python train.py --hidden_size=128 --norm="layernorm" --qk_norm=false --attn_scale=0.177 --parallel_block=false --init="normal" --init_std_up=0.0269 --weight_decay=0.024 --max_grad_norm=0.5 --schedule="cos" --dataset="wikipedia_en"
Each number is 128 + 24 x the weight over its row's rms, rounded and kept within 0 to 255. Layers, rows and columns count from 0. Numbers have three digits each. The size before them is the row's rms in percent of the matrix's.

# v: layer 4 attention value, 128x128, rms 0.118, rows 44-63, columns 0-127
# o: layer 4 attention output (transposed), 128x128, rms 0.0966, rows 44-63, columns 0-127
# q: layer 4 attention query, 128x128, rms 0.127, rows 64-68, columns 0-127
# k: layer 4 attention key, 128x128, rms 0.131, rows 64-67, columns 0-127
v44 079:159165122135134139172080139158134101128110105127134154119137106126139138124115131121097118119106128116118107125161136116132160157098115157201136131175088181126151126159127083178094133140159137124150117152110179123135114105151147116105061152125144107153123116103174145176095109138061103134122113145145163101129139125151120100112114115113110132109122115117102126097106126120151107115137
o44 077:134122082110107102124143142138087092102100169179128114137123121100067125142098137113110135116130108142107137115131178137120132144074171145086153097157122121132113113134100133070142137091095123169129105126150164163159146129126134152128118154141128109162144121166082136134139129166136135159101170111115137142168103132121163123167125131139122110109119135166102105132113154149091151115168
v45 083:120087143142111178164159102120151147122132103110095126136093157134108173073110158146123137093126172122110155136138146148092131129111092169141108091140171153095101122112131143142161142151139125164109107091107100153140079116113122160143089131142115095172159124113117093095170163151107117128131134115113124133178131109131115125115107164123147120119094121118134124093174106132120136159145
o45 076:118124156150132103145103136115133129122148152173168167132152136111140139166072079131101143124164110107112094118140127129132174170131119166123116130115136106143162129145124117120103112112123156159160120111093160142148153124116127142132093137083119175158150164169159138116107115063089139127086118101116104144167135112085135149104099118135104101143133122097136123127127164132095140110076
v46 085:168143177145087137120145095147116060169145124111071093131128137095109158123147109134136116130117098108111131118096142125134118126120116123135129121141154177101168178142120179139104091104171126136121152124124143142081106127142124100147123152114114143125134147121162144111171147141129163119115097153081096114128125151088094101099150158127132129153187137126151104133109098097121106124122
o46 075:128119112152183117156135092133139159125134143110154140139175147165133126169096165128106118158144156157116089162142147140107130118131156103156160136122097095150102084105154097065092177140093112138101153129102128088168130103126144157137129082145166117121135158108130106128114143119131114138127132097123125141085149139099094135113070133159117109113133119121108112121140131139097168140101
v47 095:127103170091191153119132178125100146114071119139127117110096105146121120115131095086129129137079108115150130176074144157109080152091128115148140148134138100116102099131142140111128117134178124129155147135120150134112107159127123137153152148122151173082139125139123135164151103103137099179114117141148113122114131117107123143100131132169129184127144128108093152159153103143098140126106
o47 087:167126114132130109111121116145104111179150131103122149145124144139131126129139176157156132162157156127124173119122092129157170160124165101152142149108130110161134140140087138113127127099148126137129106116121119117118099096151131118100111092130116101153129084091164147081149142097170147104140086130105123084137159120145071134120104137083129131095106124114134076132146149116149175187121
v48 085:095157144128096096144101127090119150110141169140145155164087107109147163115110118147137106177146123095134124127126127150114100143161089118144111124138124167133105107108151146145159140128091127100131127160163136151143142135108124157160143101108100111162143107082146072146102144150067149115138155142158128117161159137120166121118120153128073148121105110085099142089122121087115119164125
o48 080:109100138108101099143168128142157077090120091135124099097117124156109149143134129132112113169102178133127108136128149113123167108112121152066159119124159153137124157170152124133156110132142128173135112102107115116149144196115143127121137119101125163119109150138104120133132132129119164091075112118123132112106137144108139105122152156185110075122154161117107151146095097163151123089126
v49 090:149160187133154173126110157161132150157118165105104144103166122125119135141141140160162119130113148114176110101114128114123145133099144097111103106099123152134123134180113191165105142080129109139133104140126124127128101095131121163123106105144110102110104096172121142080142147111144106129081153153089087112122099154110127120086112124134111107113135153107144159122115115182158109138129
o49 092:139112115137145122127106112069112106134126107101153140148152133143167116140100195132117099089088124095126130119111133110168124063154146127168159108106086126134125127116128118088142124128099106116126125133114086102140114116132187093117136182082156121118159151166129131131098139150158115127184144130146134139152117129135132144120105137153123146169106163131173117181102123113124126137102
v50 086:167118135112148128096137140180125136120147197131110149078156100072118104112109083103157082156164138136128123093130146108150133182130146112093111117137116138137135134160125129075122143161109132107157155132098141155116094135121159134146112109090128128129149169092103144108109105183116137127129162120132146112123164111105133116129113120124130103154094155124146118131166110141165081117112
o50 079:136146131134109132126155134145162127105144067097146140112143139180105127112160143086167108118156079090132129132143173177105131081160097143135110157116141105091159138128150125131125107117124083103117157095106138161145142152131164129102159129103167109098130130103140137092120124113121137151152113113133124110130120097151081124084176128173156133116157119131123139174098147093137102138122
v51 090:135133115085136165117100123131090121104077100126129109106102136097119079142146161110117094125099118097092084130125116155128108133138162142154103140085130117106118135144145049158132149146093168087153138161171124122131114130133118119109140113142103137172134147154118109136105115148104132133144125113098153112155166169123124152165147142145117140144172131156188173125125108126091120131138
o51 077:125103154125175150123149129112102129168111143146129132122129096094174149134156133103124113161152113103176111125123091138147138128129086153103086123158103106112143159159088144146159102096155098148132109139157147094139132118144123147102149143114124097130112078111088148125107138124143121119066133134178139114109101080143142119142170141139167126081069145112102139160143155143140144129134
v52 098:119051145098088065184124115099125156135127138128111123147145115141162156093107140091125111111123084124144101141116107098089123136169091127127147128151109131155139105114134126129104139114126115114178107101129108139180128156101100068140130133139090128138151188142120128145128141136141140118141154113163158116146131126157126174139135133116108123145117171103134115150138128076151152146138
o52 088:109159136162121126146147115140146081120149123141108127112108102146084133139149080163126097150152167147120119177149137144094150148110088148100094166163135147134147145178129110111127139159153107138117156088158142138110125132107098116147154108110099147139090098116136091142151105112087148124112110140085128116083142164105118098093145135125150097145167117166092141106154139172117118097124
v53 103:124126107147132141100092122130148138098129142115156109139138164141133098108162161100118111183171143119141130139142118110176146179116101138168142113116125091138122164141099144093156145150119088120099081122115110132102121158107108154119164110168101097085146114173167158141104153097125167089152101150139158130131110149151120142088152093108146133162119089123136109112111139091105127131120
o53 099:114093117113137145097153148126151108133146104110153192121128120135120143154157113114069138053099118140151096084127107131109090103173144140136134142129139162083105105093163144150147160151120139143123126125122133091135094124128151162124096134118099125150156167131107150112162142098153178137099090127125162105156126104121120125089107159161106154131172135148143144102113116139132116101126
v54 087:087132107109074101128143120118062157157169126100138126128127091131155109117118143144161149123149159186164163136109089153133136118117128131185151131148107118135115090149101140144096115113112120143148133116121137091113148119135133086113104136137149128119181165099089147139119141141146128154151121156157162119145096168122140121098086119124127152128125086143099099170123101126141105154087
o54 075:139125147142149135090114166157113119117109111117130120125136148123080113082139125148113176130105128111102090130141133132149093146091130085179162109115136125165128126110139142098118182148171125103113092126185111116110149147157105134151129109176097139112121102140154108167133134135124117087156132103123140133148169115113110090125096198136133143116136142174131096093119136094112146107157
v55 092:154092085158152153117145133187126103126161109128096126124162119156098134104117100112136083082140130135150099102181139097142146138132153125132131157118131155164133096115105188080148096137141070169115102148160118139144113113111114148120149103139121148148140149084133162110140088159144125145070137152142129124116114166107139155118136101112115138126144108158102124127135105150121090141127
o55 086:203117137113146132136120147108109138105132155093132141123120125124116148133122153133172130089093107175148160092111164137127094145154136091136131099141126098074119136157140109112118168089100110129163181122093135115135111153094144134117124186130126117093108143169126132134140107126107117128180106158131148151153125091105113098141113111127105139110156139178146155144071137103122113135120
v56 093:130139173098127113122122122117100149128122100108137130116084173156190154126130070109138152153121160147129131151136132109134126141159139162112162143134134092128104096090121141145134130172099126109112146165123139128157134109112106088109111111150121150128116110134167128122092086119137121128110144174074138131096122176117093117107125163172160116129134065109126155136145138128064137114148
o56 077:146155105105170118115182087103127125181100145141128107164087131109117134090114150179086119139144114104159161098137130144153143141133144114134115134147125134155075123127084142159141135136162157113144099137100150163115071146154099135138131086139123077144123124105139168137115159100112136121151082123133106093084152087130148133139137116120115151164092133110092147131129143127128157127135
v57 098:138129107136109171105090121137151149162120136148113151157096130111124115126136131116138133117133118131114141146165141163102151140142173145177099126132153153095161155126126172133117091105139145137118107099117145134124070142094090129161192106134124135129100101123144088092108102123090153115139087158141180128158138138124165145069137135145091112091099113099096104120112121130136104133168
o57 088:109105121149115115106146178134099122128113139120127137106142163139093141190127130158150113121102117140167084119036125092146106111105117147114151114116154113144114125085126119146140168120140157131150110158112137099141129111122173103121107152093143126146154150108118165103118146133130128125159152098122142099187121097122089086119094146139121141159157157097145134148110136180107122139120
v58 091:101146127113090141139101140146117119118186151126105156140142140143112111163154115132102088123108089118096165136146125153128125170116159126175135142100119058135152148157167115143108092094145139125099090087120113096137120148135100150134120117138107119133134114107080137121129158128085152109100112136165137134092141158142124152118167098163126093111106181109103138164133118150151130155165
o58 085:156078102094139122106099128151090101073108125096122143144153095132132132142153118149136129107107135134174101112102162114150085146112152129118088082104177138096141112075135121140138145127133140112119137127125116094125156128135176118150171160169171138114105162134144101141126124140167139121138166114123155143105107111106102110118122137145109152155138122183183118136127112166105140100109
v59 089:110111130146193144114138118124107134121135067071119123072152110116113160136103118124143126169118138107126108132152105112126112153086126099116137130169155106147110178137171111176157090139113124119140142088118100117125132168123138095125090154130133150135165149144118176178087150132178108103130157096151090133124118111129132149107103164126134111102155142121117126154139152133109113145137
o59 076:125121116119140134146076125105114125116119119122119138149149152116159064130163110159145089142205141140141170105179092161145133146134121105183147125121104149143136059141127137121140140111132132117126122113115143142120177079125127126111138114118090096155098161167110111132122150140099085118139127136138135119138122124095122133126130161105146120113084115195123110108115101125125168158104
v60 091:093140125143119134106136138105116149142105151142117183103121132115137158161106181121115105110121123157096137103124075133190180187129130168082143141120119085092171104121140131121130099139128142145147110121142122137153110101154117163139113135095096144107126119078133100144117145144187082148133109132154122108187096163116127129120127124122139109141116139112114107127143084154119102139124
o60 086:172122133123110090118131146158139106169143140119144104137138124120144133159108125113139118107120150121140103105092132126141090079065106182129077106133160169115117159121198141105088118100118144146142146109127129125114106173152149130110132114127153131166148151145162139145164114091150132131104159121139100129124122135131137051128133119109115103160170112139133127154110138076110131100112
v61 086:123156135142119095124142152155168096136121149120121131124174149097109139136158142131080118135156140117136165160167136114194132110082111145135123093144119131149130113214135129144114126097137106140141144099128122121114151134084111139143147100170149151125088058106135145152150091123099130120099123153138111119117102126091164130124109120118135111123121112104076166077141109146141115135133
o61 085:165121092140107083129118117115108091091153139121092114126122131137145135140089136129138142142105123151115142101118134095144113125156127123125188106116166117133138104067101151104146134128098147149150162105095137146144099143137182125139125144089148125139137141194097126084088127130118100155156164123109153154129125136150139102135139118167086165143146164117159145120109072147085150107128
v62 087:136126141123145127126134108126146107083134147135109140150136125126104125135146134131147116173096077118165094127196141130124090134174122129107140129142125121097143147113133145104087110143142166095160157129101096103087154109057113148132151153140175128120136147126111135086142131172080121107136130088118151120111113174138141107137132132179169161120118158110091087116158143157128119134114
o62 068:110083127119121160148120131116089126136133111117131099130090103128097095119116119146101080135188153122152173146092124166120137124175124104142084104153142112091119110123143123127115079127101107155122171107148149121185125110135116116083088127137145145105127082115138139144138128105127130142149130156093145145172137092098155134161163121148128149127112143169186151153131091144124134148130
v63 092:133162148160131138133113100128159083148113189163133127121152092115132116096155117114090136140156118110124141148130114106174130124115162124139106115156176109155131118078134157137097141089085141141128118125130127122164126116141114148104119123168135117146157135098111138082128127143122107139091096142148104110130140098153154127150145120101141141145164102131049188118132145124077114123080
o63 077:136152136122099127120137112095140157102152097090141129126145128121169126161087166167083152112105132156168122138095119143110109114145127101126191075095107161091130116126078136121139161150133143118102097156113149100131110145130122130106149143156116139098143178123142139133115100123147122138146153150072141145104106140124166159127148085119100099131150152114143090116150142164136125085166
q64 104:150121125133088174164110143132111164135113104113136127134184123108159066139179131137125145117115119077137093154140122086085116097126137114147150128094139138140116124149138126124122078111099108149181092148131152096148148099131154145103127126118136123164152138122140108134170105116128080147120160126154120115117098090135175154157119113123169125126132096118139101115151083171164137129133
k64 098:115172086118137130142122140123129117181114116086113129121106143146111135128142169134107135107134096132144108150108115175176128113121145151104135153130094109155165137118137134086099101085125137131138108134158114129098108121140148098119150138172090128166089133159075133113109134124165144114151154118116107114187092134124102137127176136173156110140095127077151133121094154090133129174114
q65 137:126134119131103115149126086151157158154132098152149138161135118083127098132086131090137119180142148118132139168108174079129122144098153086123124154106115092121136151107115166117148119109102181152127121121103127155136106113138134095151140131150091173106141140123154158103103095129161108117126116121166088127119157093137143153129115126160128076117099145050138137145160150130124117136126
k65 118:143110125141127147143099168104146115096125091090108142136167126145120120148119119116100140147143143115132132137072139131122106145136112137125118137128121101129165119142145102082101103098073166135109133128134134097120135096113108126166181110153146121166082092106110127118133152135147087151182110118165138132117126142143148163124172159128139125112097129099165099147073172114110174182120
q66 094:164102131124149114129123117115120130110186128127119166101157155139104124156141128139107146109161066106145147132135090119099098106144153141133095099187088149168154151121155114145093137153109111122138152134145148174113114106102111144137108121107174114116133135141093124165126172159061115147110190077138151116123095127109112116139126121131131148128097116163111103158101132124124131145115
k66 170:174141148120116158124116106109168161096119114111105127151169117107126110115113112127124141139179129105140143155142128136078145113147097144122113150133091129125154095141085168088123141103060139148115118143144144111141110110124097118155139160100103146154108156147131162108164133141113091110165126092094083086109167152147144174142163136141164098127100140087137113112125150140113156153128
q67 098:146120140132106128111136150105136146140108164098135098168135124107109139159128107137150138121191132128102145157145107140101120151095135091155134079122129140105124077121145127097116147153102106117128188134097139111141117161116109122123108159105134100158160128141163099107148116125086145164160136091143118186104159133084116168167094104111119123084133104125134110170169138124157098100136
k67 089:105145141133156079109166134150121121095113156107079174102123116130115092089101133134146135178097150145154137107134134152132155122150142122140138139117170142133127114125138144120132105156108155122111128095159086138159150128089176125123160119174149093094125107126115145082114157123116121117178136103069095155115114103148128115106137102136131115107142099132120163135109104113166124195149
q68 095:146137129119142116116127107134167121133173148148106109070107115166134121125131124135141155111110094121091133080147108168140097135114112133123116127147091112157119146146206106121147193112129123137129114136162134145111132123098131131134114136112121080112105108125149084097106112111107147160131164152135141106172098144157057109113116140104122182138158129142137107152143105142182114124115